From a checkpoint of a small transformer trained on Wikipedia.
Architecture: RMSNorm before each block, rotary positions, no biases in attention or MLP, tied embeddings, gated attention, hashed n-gram embeddings, an embedding shortcut, skips across layers.
Training: a variant of Adam for these matrices, 589M tokens, 4497 steps.
Each number is 128 + 24 x the weight over the matrix's rms, rounded and kept within 0 to 255. Layers, rows and columns count from 0.

# layer 6 MLP up, 1536x384, rms 0.0382, rows 1195-1230, columns 96-191
[[ 90 137 130 118  92 127 175 135 135 133 138 110 102  89 122 141 117 134 138 147 148 122 106 111 122 157 133 151 121 133 124 141 109 129 137 152 165  82 115 107 121  82 135 146 180 125 165 118 122 140 119 102 145  92 108 102 108  99 146  55 134 111 114 115 135 110 139 171 127 147 136 125 139  99 141  86  89 178  93 116 114 122 131 147 208 164  62 132 140 124 118 169 159 129 141 139]
 [136 131 134  98 105 164 135 102 103 149 164  84 153 122  90 165 102 181 135 166 106 117  77 162  43 136 151 129 124 109 122 191 183 158 114 110  79 127 139 150 151 158  77 132 146 137 164 116 110 163 130 156 148 172 146  92 112  94  65 104 100 174 116 135 183  99 116 137 134 160 101 102  60  91 138 117 153 107 140 155 110 133 174 133  98 103 138 105 106 144 126 103 116 174 121 148]
 [133 134 127  88 104 128 154 105 164 100 145 124  97  68 129 136 136 127 114 155 136 119 133 145 110 152 152  87 137 163 114 182 104 124 149 122 103 135 112 119 106 126 138 123 138 142 107 125 153 171 141 112 136  67 120 149 136 136  91  91 155  88 114 131 127 122 159 129  80 149 129 133 118 134 132  93 134  84 108  60 151 160 144 144 175 140 100 121 126 114 167 160 146 172 120 101]
 [119  94 150 134 103  97 135 122  80 121 127 114 117 107 210 188 135 136 137 133 128 144 155 131 146 112 154 130 121  92 102 148 148 137 124 104 143 162 133 112 172 149 142 145 165 131 157 104 150 169 150 111 166 167 133 143 117  99 143 126 153 150 169 130 137 152 187 153 164 112 134 114  98 103 134 130 111 122 100 128 136 139 132 141 152 119 118 143 107 135 121 150 102 116  73 116]
 [108  83 153 107 113 120 133  94 134 158 150 146 148 136 127 117 109 104 138 117 123 107 136 101 103 141 134 132 169 150 133  82 127 120 100 125 139 109 123 111  96 118 121 177 152 184 138 125 149 163 124 115 144 126 132 122 161 124 152 125  88 145 133 116 115 111  81 128 148 149 140  69 139 107 123 109  80 139 102 147 118 133 162 124  73 102 128 120 175 149 138 126 122  73 146 150]
 [131 149 123 120 134 129 122 112 131 142 151 110 129 108 146 156 118 154 124 120 151 155 145 133 126 127 133 132 129 150  99 154 156 148 144 106 132 135 139 117 112 179 221 166  95 135 136 125 119 120  94 158 142 180 172 166 137  98 114 105 140 136 158 135 152 144 121 108 145 115 106 118 121 106 153 135 118 143  99  86 163  94 155 105 130  96 131 136 156 154 118 144 146  97 114 123]
 [139 149 158 114 161 134 116 158 118 120 140 122 106 106  93 109 151 100 114 132 143 132 148 118 110 151 120 162 117 135 125  91  84  99 125 123 109 151 160 138 148 112 102 125  87 110 107  96  93 109 122 120 144 129 125 126 154 138 118 128 145 141 168 131 123 158 107 140 107 124 109 105 122 139 140 139 102 155 104 128 124 118  93 138 116 131 115 166 116 136 116 105 151  76 118 143]
 [140 165 138 154 122 119 130 117 118 143 141 120 157 120 121  98 152 129  84 149 145 131  61 128 164 127 119 136 143 101 114 139 124  98 152 140 158 127 150 143 144 167 135 143 117 127 157 108  88 129  92 152 117 117 147 129 103 123 115 156 153 128  92 115 142  89  89 171 145 113 146 106 144  82 151 124 146 126 108 123 157 140 143 130 138 127 139 121 144 150 107 112 170 107 141 146]
 [155 143 136 108 121 130 108 106 121  91 139  88 134  99 135 133 139 149  91 156 125 154  97 155 153 120 127 131 133 161 113 125 165 111 114  67 131 135 116 106 167 101 121 147 149 130  96  95  99 125 103 158 116 128 135 174 127 125 114 139 137 119 132 130 119 110 156 137 104 145 128 151 151 139 108  96 137 155 143  91 126 164 134 128 133 130 141 119 113 131 141  89  80 102 158 104]
 [143 121 141 120 113 120 114 107 120 136 135 112 147  54 165 128 140  79 148 154 147 113 155 151 106 160 119 123 150 140 123 145 107 150 110 123 103 142 121 119 117 145 187 165 150 120 131 117 118 115 120 142 155 155 124 102  72  89 104 109 105 127 131 110 180 132 119  91 146 120 129 126 138 133 173 173  94 124 129 130 102 116 106 156 157 127 146 110 137 101 118 116  96 157  98 124]
 [130 124 153 137 148 147  92 124 116  91 122 160 149 136 135 114 179 110  93 153 138 149 108 135 102 150 142 134 144 117 129 165 132 143 126 135 142 133 156 134 149 124 100 128 151 180 168 116 140  85 131 172 150 133 143 168 157  93 113 105 112 107 109 114 132  84 141 160 118 114 146 116 126 124  97 136 132 144 113 156 127 160 139 163 120 136 145  91 118 131  90 171 125  87 137 117]
 [126  97 146 168  88  79  93 132  96  72 168 128 150 126 128 118 111 128 137 176 201 149 132 111 127 115 116 139 132 156 133 126 105 171 109  76 144 102 158 116 177 109  64 105 164 115 113 117 102 123  97 154 157 156 138 109  65  83 158 127 130 128  87 133 156 104  96 158 120 143  80 118 155 132 120 149 100 162 134 118  91 149  90  91  98 117 103  98 101 115 149 125 119 123 105 159]
 [139 103 151 160 144 133 107 122 137 144 128 111 135 106 158 137 112 126  86 149 131 132 142 145 111 145 129 132 139 119 155 125 137 120 146 118  96 100 150 134 146 145 169 156 108 105 120 139 121 153  95 120 133 121 102  93 111 122 117 110 129  67  80 102 143 122 113 137 152 115 106 115 143 123 159 143 141 127 117 162  97 119 147 151  97 135 141 111 133 130 138  96 127 125  97 154]
 [132 153 110  91 119 150 113 148 165 120 106 138 175 121  81  96 104 136 137 137 129 170 158 153 150 138 117 162 139 141 105 127 149 144 149 125 143 122 121 151 130 154 138 149 126 168 160 109 124 153 123  99 132 112 136 192 102 141 141 108 125 126 131 129 102 188 138 129 131 137 111 115 124 101 131 145 121  79 114 180 161 130 137 136 149 120 116 106  93 121 140 117 122 139 115 144]
 [147  97 179 195 128  88 105 147 190  95 105 120 134 106 185 137 167  95  80 114 160 140  71 112 138 117 153 132 161 159  91 133 110 161 153 172 148  98 149 135  86 155 157 157 151 125 135 141 190 141 142 165 168 149 135  89 141 111 120 122  79 144 105 121 126 142 138 133 126  54  93  81 122 153 171 150 118 104 141 145 126 129 141 126  90  56 114  83 165 101 100 124  93 135 131 110]
 [130  66 154 137 165 124 115 121 161 134 137 101 106 154 159 155 164 133 131 175 183 130 125 110 119 113 137 132 182 145 125  84 131 127  98  93 133 120 136 162 123 139 158 171 150 183 119 125 109 146 120 179  93 129 123 129 121  87 109 114 129  79 129 153 167 153 117 155 143 189 127 103 143  90 141 118  92 128  97 115 201 165 141 126  81 125 107 136 147 109 128 146 104 141 129 145]
 [155 104 169 123  93  47 121  86 116 142  83  91 125  88 139  62 143 140 123 109 132 113 149 123  97 140 158 162 118 150  86  96 112 149 107 127 111 117 142 149 113 139 146 135 153 170  82 129  99 120 127 121  97 114 117 193 115 109 132 129 108 139 133 135 143 138 107 168 142  95 148 114 125  69 116 118 151 107 158  92 163  99 176 152 185 112  86 120 136 139 179 111  89 143 146 116]
 [ 96 101  93 134  99 133 108 119 139 176 150 123 123  90 145 143 154 140 161 125 110  89 114 128 159 149 110 114 166 126  47  62 142 160 152  97 130 139  74 103 132 123 124 125 124 131 148 122 140 108 121 119 122  60  76 128 131  89 103 120 118  82 152 111 146 151 112 136 154 118 137 135 114 159 132 102  97 154 123 129 168  91 109 150  96 135  86 115 124  87  87 120 100 106 142  97]
 [174  90 178 141 154 106 122 150 206 110  97 145 155 149 125 113 150  98 107 146 157 140  60  98 157 156 108 139 145 158  97 107 135 115 109 151 161 130 144 117 132 106 151 154 138 129 140 138 160 122 149 131 115 123 125 113 160  95 104 154 132 105  91 159 145 153 120 159 128 123 131  87 119 154 164 114 107 123 120 133 151 142 119 120  86  64 100  78 131 139 140 115  94 129 103 146]
 [140 166  78 168 118 113 110 168 150 113 121 103 171  95 142 109  59 145 105 145 138 133  91 119 147 141 166 118 107 102 121 106  97 126 129 121 152 124 144 112  89 143 121 131 130 123  80 117 132 135 132 145  80  65 113 125 118 111 140 129 155 145 136 123 150 130  91 142 115 134 170 129  72 127  95 135 137  96 119 110  78 105 182 118 146 129 121 120 107 102 129 141 137 124 131 125]
 [156 150 129 100 127 126 120 167 123 101 123 155  99 134 141 130  96 110 124 122 113 129  83 113 141 143 110 152 108 150 117 168 130 120 121 139 144 146 157 102 111 156 117 140 131 147 164 166 142 144 131 135 108 102  98 123 105  99 119 132 115 110 120 119 137 118 106 163 116 115 105 132 142 121 147 115 137 119 152 146 148 110  90 148 117 118 122 111 124 140 122 154 170 145  86 124]
 [126 162  97 107 103 101 129 143  73 152 165 115 120 113  86 141 141 112 149 162  86 142 110 115 147 137 172 152 170 148 141 150 165 126 132  99 107 123  87 152 126  92 131 150 157 113 111 118 133 100 113 158 126 151  89 137 103 108 127 140 139 149 147 126 156 141 124 136 159 122 146 113 133 146 144 173  93 135 133 150 111 132 155 127 117 129 134 113 144 127 128 133 117 105 128 149]
 [156 136 108 138 122 121 163 137 115 121 160 127 101 110  89 152 146 124 149 127 118 116 164 158 113 115 140 127 136 103 124 114 101 113 130 146 126 115 143 132 149 145 115 124 141 111 168 145 125 114 132 140 141 175  90  92 104 100 169 144 113  93 141 119 131  84 136 128 119 119 111 122 148  95 127 104 142 111 109 116 133 136 113 153 121 106  94 142  85 112 122  93 110 119 115 116]
 [102 129 128 103 124  95 134 127 106 143 151  97 109 118 102 127 156 144 136 111 111 100 154 124  77 146 129 167 157 151 128 159 146 150 132 103 147 170 137 131 147 154 117 163 101 130 159 100 157 118 126 124 121  94 102 136 147 114 109 133  91 157 152 113 104 131 138 142 127 110 119 129 135 148 123 153 149 106 140 120 122 129 138 122  92 161 137 128 124 128  98 154 155  98 132  98]
 [106 106 121 126 142 133 151 142  94 150 164 123 112 122 145 152 132 155 114 119 126 154 157 150 119 106 123 140 112 125 107 124 130 143 118 115 168 128 124 143 123 131 106 146 127 141 146 133 127 106 108 109 125 112 142 144 162 143 119 103 103 146 115 112 139 140 114 148 125 134 129 130 110 105 152 134 113 134 135 131 122 101 140 136 115 112 117 123 118  80 135 143 130  96 132 134]
 [129 150 141 103  86 139 123 119  93 169 138 141 121 106 177  88 131 110 112 157 113 128  79 105 180 149 155 115  99 121 125 162 156  96 117 183 138 110 110 151 122 148 167 148 136 121  73 124 139 126 111 112 119 118  88 132 156 159 104 108 127 125 129 112 146 166  74 163 124 133 111 111 119  90 139 113  86  99 110 115 106 135 130 162  71 150 149 158 129  97 140 151 112 129 135 156]
 [114 152 107 117 120 131 144 166 130 106 174  78 122 113 146 173 188 139 158 112 149 137 184 160 109 126 123 150 148 151 133 119 118 144 130 125 115 145 118 136 127 141  87 115 143 111 125 132 145 109 153 126 161 133 108 142 151 144 157 139 154 129 122 136 128 115 139 112 135 104 167 122 130 128 108 115 130  76 104 105 139 134 153 121 121  85  84 168  90 100 123 178  99 129 124 153]
 [120 109  98 184  74 131 150 127 139 132 167 137 102 138 128 114 126 137 116 157 127 149  94 136  88 133 149 114 127 174 114 150  81 168  99 127 150 110 139 141 149 112 152 165 112 106 140 146 132 158 125 166  86 159  87 144 156 154 113 126 170 113 119  93 136 104 145 119 141 124 144 141 110 115 111 133 140 116 116 170 135 127 123 103 137 119  95 118 132 113 121 122 153 136 167 130]
 [159 135 117 139 116 114 139 151 135 111 157 111 139 139 141 113 104 102 112 165 154 142  88 136 128 158 129 133 128 154 171  87 131 151  79  76 114 151 142 135 135 159 122 131 177 114 124 147 125  79  94 134 163 176 128 100 110  51 137 152 179 107 113 119 160 139 133  90 175 117  83 137 123 111 132 190  86 143 124 123 123 135 133 108 127 159 143  97 103 126 114  66 102  90 100 130]
 [125 157 126  80 110 114 128 129 110 186 112 115 130 104 176  83 110 106 120 131 152 120  98 117 156 145 148 147 126 144 124 124 149  97 106 130 138 160 149 140  98 137 144 133 117 126 112 167 148 152 117 107 102  78  91 143 137 131 113 124 128 119 102  91 123 155 135 143 167 155  98 125 123 106 124 146  70  74 118 115 140 110 146 143 109 162 137 108 138 109 115 132 142 132 121 144]
 [127 146 120  92 120 148 170 106 104 124 124 143 129 107 125 144  92 145 116 131 151 134 126  95 159 131 123 131 131  99  95 120 158 143 120 134  95 131 158 145 111 121 161 130 121 126 130 161 127 135 113  90  98 151 108 167 142  96 123 152 101 120 137 122 135 121 104 182 152 134 134 120 146 116 127 135 105 106 154 133 124 127 126  87 109 119 130 135 103 103 139  92 132 127 144 125]
 [130 125  94 149  80 123 127 123 126 120 127 136  89 134 147  90 143 114  99 125 103 155  91 125 146 158 161 112 143 136  99 150 139 145 117 117 135 120 152 125  93 157 132 135 143 104 134 144 159 144 147 168  86  96 128 118 125 123 118 108 130 130 121 108 128 143 125 123 125  86 111  98 129 136 123 115 126  95 109 136 128  97 142 105 121 120 136 170 160  97 123 124 119 153 118 108]
 [130  96 155 119 129 119  97  94 117 127 138 109  86 119 126 130 159 133 138 135 110 140 133 151 118 153 151 147 135 128 124 140 150 140 118 122 151 134 128 127 143 115 128 102 128 115 142 135 138 171 147 136 107 129 137 104 187  99 124 110 127 156 167 110 149 130 108 141 144  91 104 136 112 146 116 136 111 144 102 109 108 121 124 143 118 131 119 123 139  98 148  93 103 125 144 142]
 [ 85 150 114 130 122  90 133 132 130 182 135  83  97 128  97 100 174 123 122 151 169 118 127 136 140 143 141 121 142 117 122 120 159 107 117 112  93  97 100 130 153 135  93 178 136 150 118  78 111 117 182 114  97 143 134 168 138 110 111 128  82 111 132 107 137  97 141 160 133 116 108  95 134 130 162  96 133  59  93 164 143 110 122 143 133 135  96 157  79  92  95  39  75 116 117 107]
 [126 122 159  81 124 123 125 151 127 162  96 100  89  87 133 129 120 105 136 120 153 135  94 141 146 178 138 119 173 118 147 153 117 125 135 177 112 138 144 170 120 158 120 121 124 108 119 139 156 144 125 128  99 146  92  55 157 123 117 116 157 132 136 109 114  77 164  95 143 133 119 115  99 166 130  91 117 102 158  75 115 123 130 109 159 144 172 140 135 112 136 170 144 127 176 144]
 [136 120 124 105 152 151 103 129 160 120 110  93  94 144 115 134 116 132 167 134 105 115 117 141 104 132 108 173 117 124 106 175 139  93 131 159 128 119 132 114 101  99 126 124 170 126  88 106 107 110 121 145 124 116 152 108 155 132 100  95 121 112 132 113 145  92 134 155 110 129  87 109  75 123 125  85 144 164 103 133 133 107 144 140 158 118 127 134 156  68  99 133 170 143 117 119]]
# layer 6 MLP down (transposed), 1536x384, rms 0.0326, rows 1195-1230, columns 96-191
[[122 183 116 117 143 137 195  95 148 120 141  68 134 141 118 117 136 153 137  94  89 182 104 133 185 147  63 177 143 113 166  70 136 123 133  94 161 104 117 109 141 165 130 141 158 136 121 159 113  92 123  99 140 130 149 114 107 101 147  85 146 123 121 122 118  95 146 141 163 145  89 168 166  92 147  60 118 121 111 166 156 106 110 125 174 124  99 126 133 157 154 110 137 163  98 103]
 [165 166 132 164 106 135  92 119  98 110 146  81 109 128  73 152 163 128  97 107 122 138 150 119 159 133 117 120  88 111 135 111 135 126 211 113  95  69 149  91 129 177 107 137 162 159 134 147 119  89 142 155 151 126 180 120 124 127  87 103 148 142 169 148 147 106 169 203 140 162 134 151 133 132 111 118 136  82 125  91 149 141 108 122 130 133 123  74  84 187 122 127 115 126  93 106]
 [ 90 123 175 137 146 138 149 127  96 158 146 104 134  99 129 128 124 131 140 132  97 128 141 156 154 150 122 108 136 106 152 149 144 122  95 105 109 126 115 129 133 132  73 109  70 143 151 133 129  87 152 146 129 118 111 103 129 126 112 130 109 123 165 168 151 143 156 145 108 127 121 157 158 119 152 133 155 147 178  98 101  92  97 122  97  95  91 154 122 101 111 142 128 135  90 111]
 [138  86 106 118 130 142 149 138  99 112 137 141 108 126 162 169 143  99 120 134 140 129  93 105 105  68 140 145 124 120 112 112 131 116 118 127 138 122  87 124 132 139 134  98 134 127 164 129 110 156 103  93 157 131 148 133 143 126  98  80 137 199 150 206 137 146 113 139 148 126  91 112 131  93 123 172 122 125 114 130 137 129 133 130 124 146 138 140  85 155 184 131  90 119 107  91]
 [131 129 105  96 108 134 154 124  91 179 148  73 105 148 164 154 128 161 114 127 118 119 131 146 106 134 120  82 168 142  94 121 129 138 140 110 145 114  96 115 160  98 149 139 132 134 103 110 164  96 101 131 172 132 161 129  99 106 138 117 147 109 116 117 127 109  73 115 210 143 157 100 114 146 143 113 101 130 136 157 119  98 150 137 154 121 148 110 193 136 102 111  91  92  94  99]
 [144 136 121 127 155 147 154 102 121 126 155 142 147 120 119 143 106 150 132 126 134 102 129 122 128 139 128 125 122 123 125  98  89 106 116 135 144 159 113 124 194 144  99 161 151 130 146  82 117 113 123 128 123 140 158 112 104 129 105 105 105 162 130 183 123 145 103 117 158 116 113 116 157 133 143 131 110 191 100  99 129 147 114 139 138  96 122 131 120 130 140 112 130 112 161 123]
 [133 121 101 151  64 131 123 137 121 128 137 120 141  94 145 142 133 135 116 137 122 114 100 158 132 178 183 137 136 126  96 183 157 145 115  93 104 114 122  74 111 139 151 121 109 162 123 140 152 149 105 113  90 121  93 133 108 103 147 124 125 118  90 151 130 126 112 134 145 128 143  99  92 157  92 144 131 124 111 138 126 115 168 118 101 153 145 128 124 120 109 139 126 150 173 130]
 [ 90 115 142 115 188 130 126  98 139 117  99 130 118  77 140 158 135 120 155 142 126  86 101 114 106 116 136 120 145 132 150 135 115 138 105 146 136 141 115 117 136 123 116  91 129 102 179 152 106 142 103 162 119 168 157  75 115 129 170 122 145 137 132  85 114 168 151 131 124 156 166 137 110 148 131 140 132 141 149  88  77 107  72 147 132 138 137 106 169  86 165 141 123 129 118 107]
 [ 97 127 145 136 104 108 181 130 156 113 100 140 145  94 125  84 129 105 119 107  94 110  92 115  98 111 117 117 121 119 139 142  99 150  84 110 124 140 144 139  89  93 150 142  60 112  89 130 142 132 164 140 148  97 131 126  82 142 114 148 120  98 164 191 163 116 118 125 120  82 129 147 125 147 141 117  87 159 122 136 142 114 148 161 106 169  82 130 161 126 162 117 112 168 130 115]
 [141 166 113 128 118 107 117 121  92 125 136 124 105 149 167 105 126 125 118 111 147  62 111 108 152 149 115 131 104 127  91 170 133 106 205 127 151  86 103 116  72 136 169 142 123 177 136 126 118 115  92 122 157 123 123 117 147 103 140 132 139 173 144 107 175 158 133  85 139 161 105 157 146 153  91 134 160 146 164 119 110 109  95 120 133 105 100  91 134 168 109 116  96 168 113 146]
 [125 138 148 116 182 106  96 147 102 153 134 127  90 105 166 121 155 102 123 151 128 149 160 102  57 128 162 131 148 170  86 108 125 134 107  91  95 158 128 100 164 180 102 144 107 102 148  99 129 130 159 130 132 130 128 128 129 135 109 158  75 108 124  86 122 155 125 157 155 186 142 119 123 113 182 125 109 140  97 115 156  93 112 135 126 154 103 124  63 113 106 109  98 110 108  90]
 [134 151 133 114 104 114  92 116 114 138 142 149 162 112 106 117 119 141 123 158 132 148 126 113 178 136 130 179 151 166 168 141  95 163 172  83 105  98 127 153  68  81 103  96 124 146  96 132 120 174 107 123 109 151 128 113  97  67 130 134 120 121 113 139 125 175 111 130 116 116 136  95 143 146 160 122 167 156 126 106 137 130 149 132 171  97 119 148 114  98 149 136  88 102 119 105]
 [177 135  95 150  90 152 121 103 127 131  98 124 145 129 138 143 102 100 111 116 148 101 132 151 120 131 142 127 133  79 149 102 109 118 165 150 147 122 159 116 125 134 155 133 131 113 126 107  84 139 147  88 155 128 131  90 111 136 132 141 104  68 118  94 116 130 138  98 142 142 101 129 118 112 161 120 172 131 164 181 114 152  97 127 135 164 157 126 138 137 110 138 142 134 114 161]
 [116 136 142 138 150 139 125 169 153 136 137 175 132 129  71 121 157 124 171 114 105 140 163  80  73 104 170  99  98  95 101 131 129  70 147 157 141 128 100 120 116 109 133 115  97 147 164 147 117 122 132 101 115  91 133 141 135 141 105 100 163 111 114 213 112 157 147 133 113 130 124  79 129 122 123 114 151 122 149 121 123  91 134 134 126 149  91 130 131 137 106 111  86 108 131 129]
 [130 147 156 143 138 111 114 118 139  76 131 115 143 144 112  79  94  97 108 134 149 104 113 111 133 130 169 101 150 134 132  79 172 107  95 191 114  75 144 159 127 119 134 125 105  86 151 118 173 117 126 143 111 133 154 107 164  78 141  84 139 143 148 109 139 139 180 124 116 115 118 186 160 161 122  85 124 123 118 138 117 106 156 138  80 124 114  92 151 126 164 138 165 185 107 123]
 [120 107 110 118 157 155 148 140 154 103  92 150 136 152 151 187  97 102 138 140 132 104 135 136 119 118 116 122 164 120 117 109 128 148 124 123 154 128 202 121 124 102 151 170  61 165  99 133 109 132 124 126 101 123 168 146  86 130 100 146 146 118 172 192 160 125 130 135 100 127 138 105 130 121 122  59 108 102 138  96 180 133 129  82 109  99 140 188 153 104 150 124 114 146 129  98]
 [106 135 144 153  91  76 130  50 122 110 122  65 127 143 139 111 139 120 114 103 102 124 127 126  77 172 122 140 116 188 136 170 119 167 123 153 139 170 147 122 103 151  89 115 137 137  87 166 113 146 110 124 134 110 105 107 127 125 110 106 108  96 125 117 175 118 126 166  87 115 118  90 114 127 131 106 152 104 150 126 117 107  91 128 112 132  79 151 172 153 100 129 180 157 138  90]
 [116 110 133 106 155 123 118 177 157 149 123 143 129  82 132 189 103 123 138 105  90 126  87 110 117 121 109  90 160 111 141 113 115 138 151 109 122 164  85 128 154 105  92 104  88 142 112 122 110 103 107 156 118 135 116  90 134 121 100 135 159  83 142 159 130 174 131 122 114 133 125 106 116 160 154 114 191 133  95 147 125 149 121 159 128 107  94  83 127 107 107  94 132 115 152  63]
 [122  94  92  99 135 103 149 112 150 117  98 125 118 108 158  96 109 105 159 120 108 101  78 129 148  94 146 116 134 136 161 125 178 163 128  90 108 111 114 131 155 118 103 122  65 125  96 105 137 131 132 124 134 149 143 133 134 136  91 144 142  95 140 210  97  98 129  88 132 157 129 140 105 104 141 123 132 118 118 116 134  86 119 144 112  85 157 122 159 174 158 154 102 141  87 117]
 [130 138  90 149 145 127 135 146 122 146 140 127 136  97  87 134 111 183 133 152 152 160 131 140 133  84 102 128 119 126 119 105 114 155 133 170 204 156 121  68 110 151 115 102 160  81 107  84 152 135 134 139 176 145  96 125  99 146  90 154 107 120 155 131  80 141  96 147 165  87 111  96 159 114 127 102  67 130 113 141 119 126 106 128 122  95 138 135 138 109 152 143 148 156 143 157]
 [152 129 150 143 161 110 137 115 115 138 114 109 150 138  58 152 159 136 109 127 106 104 140 119 102 114 134 125 116 118 157  97 126 114 141 144 115  93  89 157 131 134 118 118 131 128 166 120  91 136  69 133  92 132 149 150 162 139 127 165 145 144 152 142 139 136 164  95 126 113 138 125 148 146 138 145 142 138  92 131 115 117 145 133  81 110 130 157 109  88 153 134 129 102 143 107]
 [117 129 103 113 138 125  87 164 143 130 102 126 148 130 141 128 150  96 156 131 109 162 147 108 163  94 146  99 143 133 150 122 104  95 138 132 167 152  95 101 164 102 149 133 109 152 131 151  93 138 106 115 109 155 108 113 124 141 113 115 123  92 139 197 142 164 104 147  66 133 154 123 151 129 146 115 113 133 132 130 137 120 168 149 119 140 155 138 128 149  86 139 163 125 132  94]
 [126 133  79 114 139 126 147 114 156 150 151  61 118 114 145 102 144 155 171  95 115 123 129 164 147 110 112 143  74 147 146 118 123 122 170 132 146 113 139 129  85 164 138 127  94 134 126 135 106 127 139 162 138 115 132 111 125 126 112 156 108 141 139 124 150 181 164 116 144 153 149 109 148 157 125 132 144 148 133 172 113 146 153 146 142 145 138 170 138 138 136 126 114 131 139 118]
 [186 164 102 151 104 108 125 141 121 140 157 128 100 157 120 151 145  93 105 126 131 121 176 103 141 159 114 101 108 142 112 153 118 127 125 148 107 132 112 136 158 108 138 123  97  83 121 148 121 160 139 130 125 113 124 119 124 136 106 159 162 110 125 180 129 144 151 128 123  82 119 125 150 148 149  90 128 132 160 132 105 136 123  98 108 117 135 130 108  93  85 120 120 133 134 142]
 [125 132 132 149 137  87  98 134 143  84 113 129 108 174 143  88 157 152 145 128 126 117 131 112 126 122 142 131 114 145 166 163 136 142 142 136 140 112 135  93 100 145 110 153 116 120 128 110 138 177 127 104  86 141 131 149 134 130 123 126 148 143 121 109 108 130 111 159 116 122 135 104 154 135 134 119 119 143 142 133 130 124 140 128 102 137 141 126 127 103 120 106 170 137 123  69]
 [ 84 132 159 115  90 115 104 139 140 111 125 124 161 155 139 150 110 149 115 108 126 138 151 138 100 163 152 114 147 124 147 110 184 153 146 100 162 101 132 118 119 121 149  91 103 110 144 133 106 148 127 115 102 121 129 143 111  91 149 107 124 118 133 142 119 116 112 107 130 106 137 119 135 153 142 103 114 106 122 152 104 161 133 132 134  93 132  99 153 116 125 107 101 119 103 128]
 [167 192 120 133 105 146  85 117 120 156 125 123 132 135 156 149 141  89  69  98 148 122 149 143 136 182 100 142 104 158 164 144 101 130 133 125 115 117  95 103 122 130 130 131 136 131  95 136 150 121 147 107 145 138 164 140 171 144  95 120 106 150 123 160 171 182 184 157 149  57 115 133 139 126 116 150 104  98 114 151 116 110 144 129 118 142 127 142 139 136 208 128 102 148  97 153]
 [ 81 145 188 139  87 128 125 102 172 127 120 139 155 142 146 101 142  99 115 136 142 124 139 131  95 119 148 182 130  81 128 147 123 133 128 128  96 119 121  97 170 161 164 128 133 136 169 138 139 130  51 126 103 186 113 146 108 126 149 160  98 129 180 106 124 146 145 103 145 139 176 133 101 122  82 130 110 136 159  72 151 147  90 116 137 164 131 122 116 135 130 134 105 111 114 116]
 [132 136 110 110 136 139 112 141 154 124 123 129 101 155 149 143 120 112 149 103 113 137 122 161 110 123 123 108 150 101 129 132 102 164 150 123  88 147 132 141 117 203 106 143 131 110 152 174 112 143 131  98 178 115  31 114 171 157 110 107  92 141 155 111 128 127  90 119 170  91 134 123 176 133 124 202 157 168 114  92 144 122 117 126 138 151 116 105 185 161 102 129  93 136 142 123]
 [106 148  96 133 109 154 133 117 160 129 142 156 131 127 135 158 127 114 132 133 151 126 108 148 153 157 162 134 120 152 141 127 132 101 112 130 117 140 118 141 138 139 149  74 105 133 124 114  94 109 127 129 148 118 102 148 151 111 160 101 123 125 111 162 152  75 137 112 124 122 126 140 138 144 152 153 119 133 102 108 111 150 143 120 111 109 135 111 110 136 143 102 123 117 155 120]
 [134 177 197 100 128 140  96 125 118 167  98 155  98 130 121 108 131 121 104  86 128 144  91 104 113 153 128 164 129 112  73 112 139  96 132 122 155 117 174 101 138 117 171 166 147 138 155 103  76 121 138 126 112  87 128 117 107  60  77 147  99 119 146 146 195 146 122 122 126 145 146 125 122 106 110 101 129 148 147  87 119 104 114 123 149 120 131 161 106 111 118 139 142 150 123 113]
 [ 89 154 167 124 156 107 120 107  93 139 151 120 133 153 109 118 143 128 125 141 126 155 113 126 149 121 102 148 142 136 150 127 103  91 109 132 133 129 107 156 149 110 164 133 157 178 102  78 128 115 151 145 138 153 110 113 164 117 104 140 135 128 123 108 133  93 109 143 105 139 123 129 115 138 133 136 135 140 155 163 143 117 113 153 130 125  95 156 111 157 132 131 131 119 137 152]
 [124 142 129 133 112 161 141 180  96 136 115 101 181 128 153 135 134 126 121 133 115 113 135 100 146 136  97 103 154 103 126 162 119  96 138 116 122 116 172 119 155 104 149 141 112 112 108 117 123 137  85 118 128 116 153 104  76 148 144 145 114 154 127 180 122 107 132 110  95 139 111 119 161 108 113 160 122 103 129 127 108 125 119 147 121 106 129 131 120 169 126 127 137 193 110 107]
 [ 77 148 154 160 137 143 128 140 125 132 157 107 138 178  98 162  98 137  82 128 145 102 151  84 122 139 128 136 171 102 117 132 121 101  65 134 152 121 126 129 118 157 164 139 117 142 105 121 115 132  95 106 114 122 102 161 149 159 161 159 116  85 131 124 113  80 184 136 157 153 133  80 170 139 138 130  89 146 141 147 146  64 119 120  87 153 111 173 104 145 133 121 104 106 111 149]
 [134 100 151 157 181 106 163 163 133 126 123  96 108 147  74 184 103 182 170 126  88 126 143  95 144 104 152 112 111 116 121 154 142 119 139  74 110 136 136  96 115 126 119  96 155 162 155 159 128 102 149 128 121 133 123 153 126 159 130  84 105 132  89 103 108 145 138 136 167 101 126 102 131 106 130 130 109 147  79 129 134 121 153  95  94 123 149  99 104 154 152 152 135 140 174  64]
 [144 124  98 113  90 118 152 173 113 128 106 118 151  95 176 145 150 134 130  74 141 141 147 132 166 176 121 122 155 107  84 107 166 132 136 110  84 116 111 127 133  97  99 110 138 158 128 165  92 147 139 107  98  82 104 117 135 108 126 124 107 144 161 128 135 119 117 101 140 186 111 154 166 103 104  97 119 130  95 151 104 152 133 141  87 134 137 141 166 103 142 104 110  94  96 178]]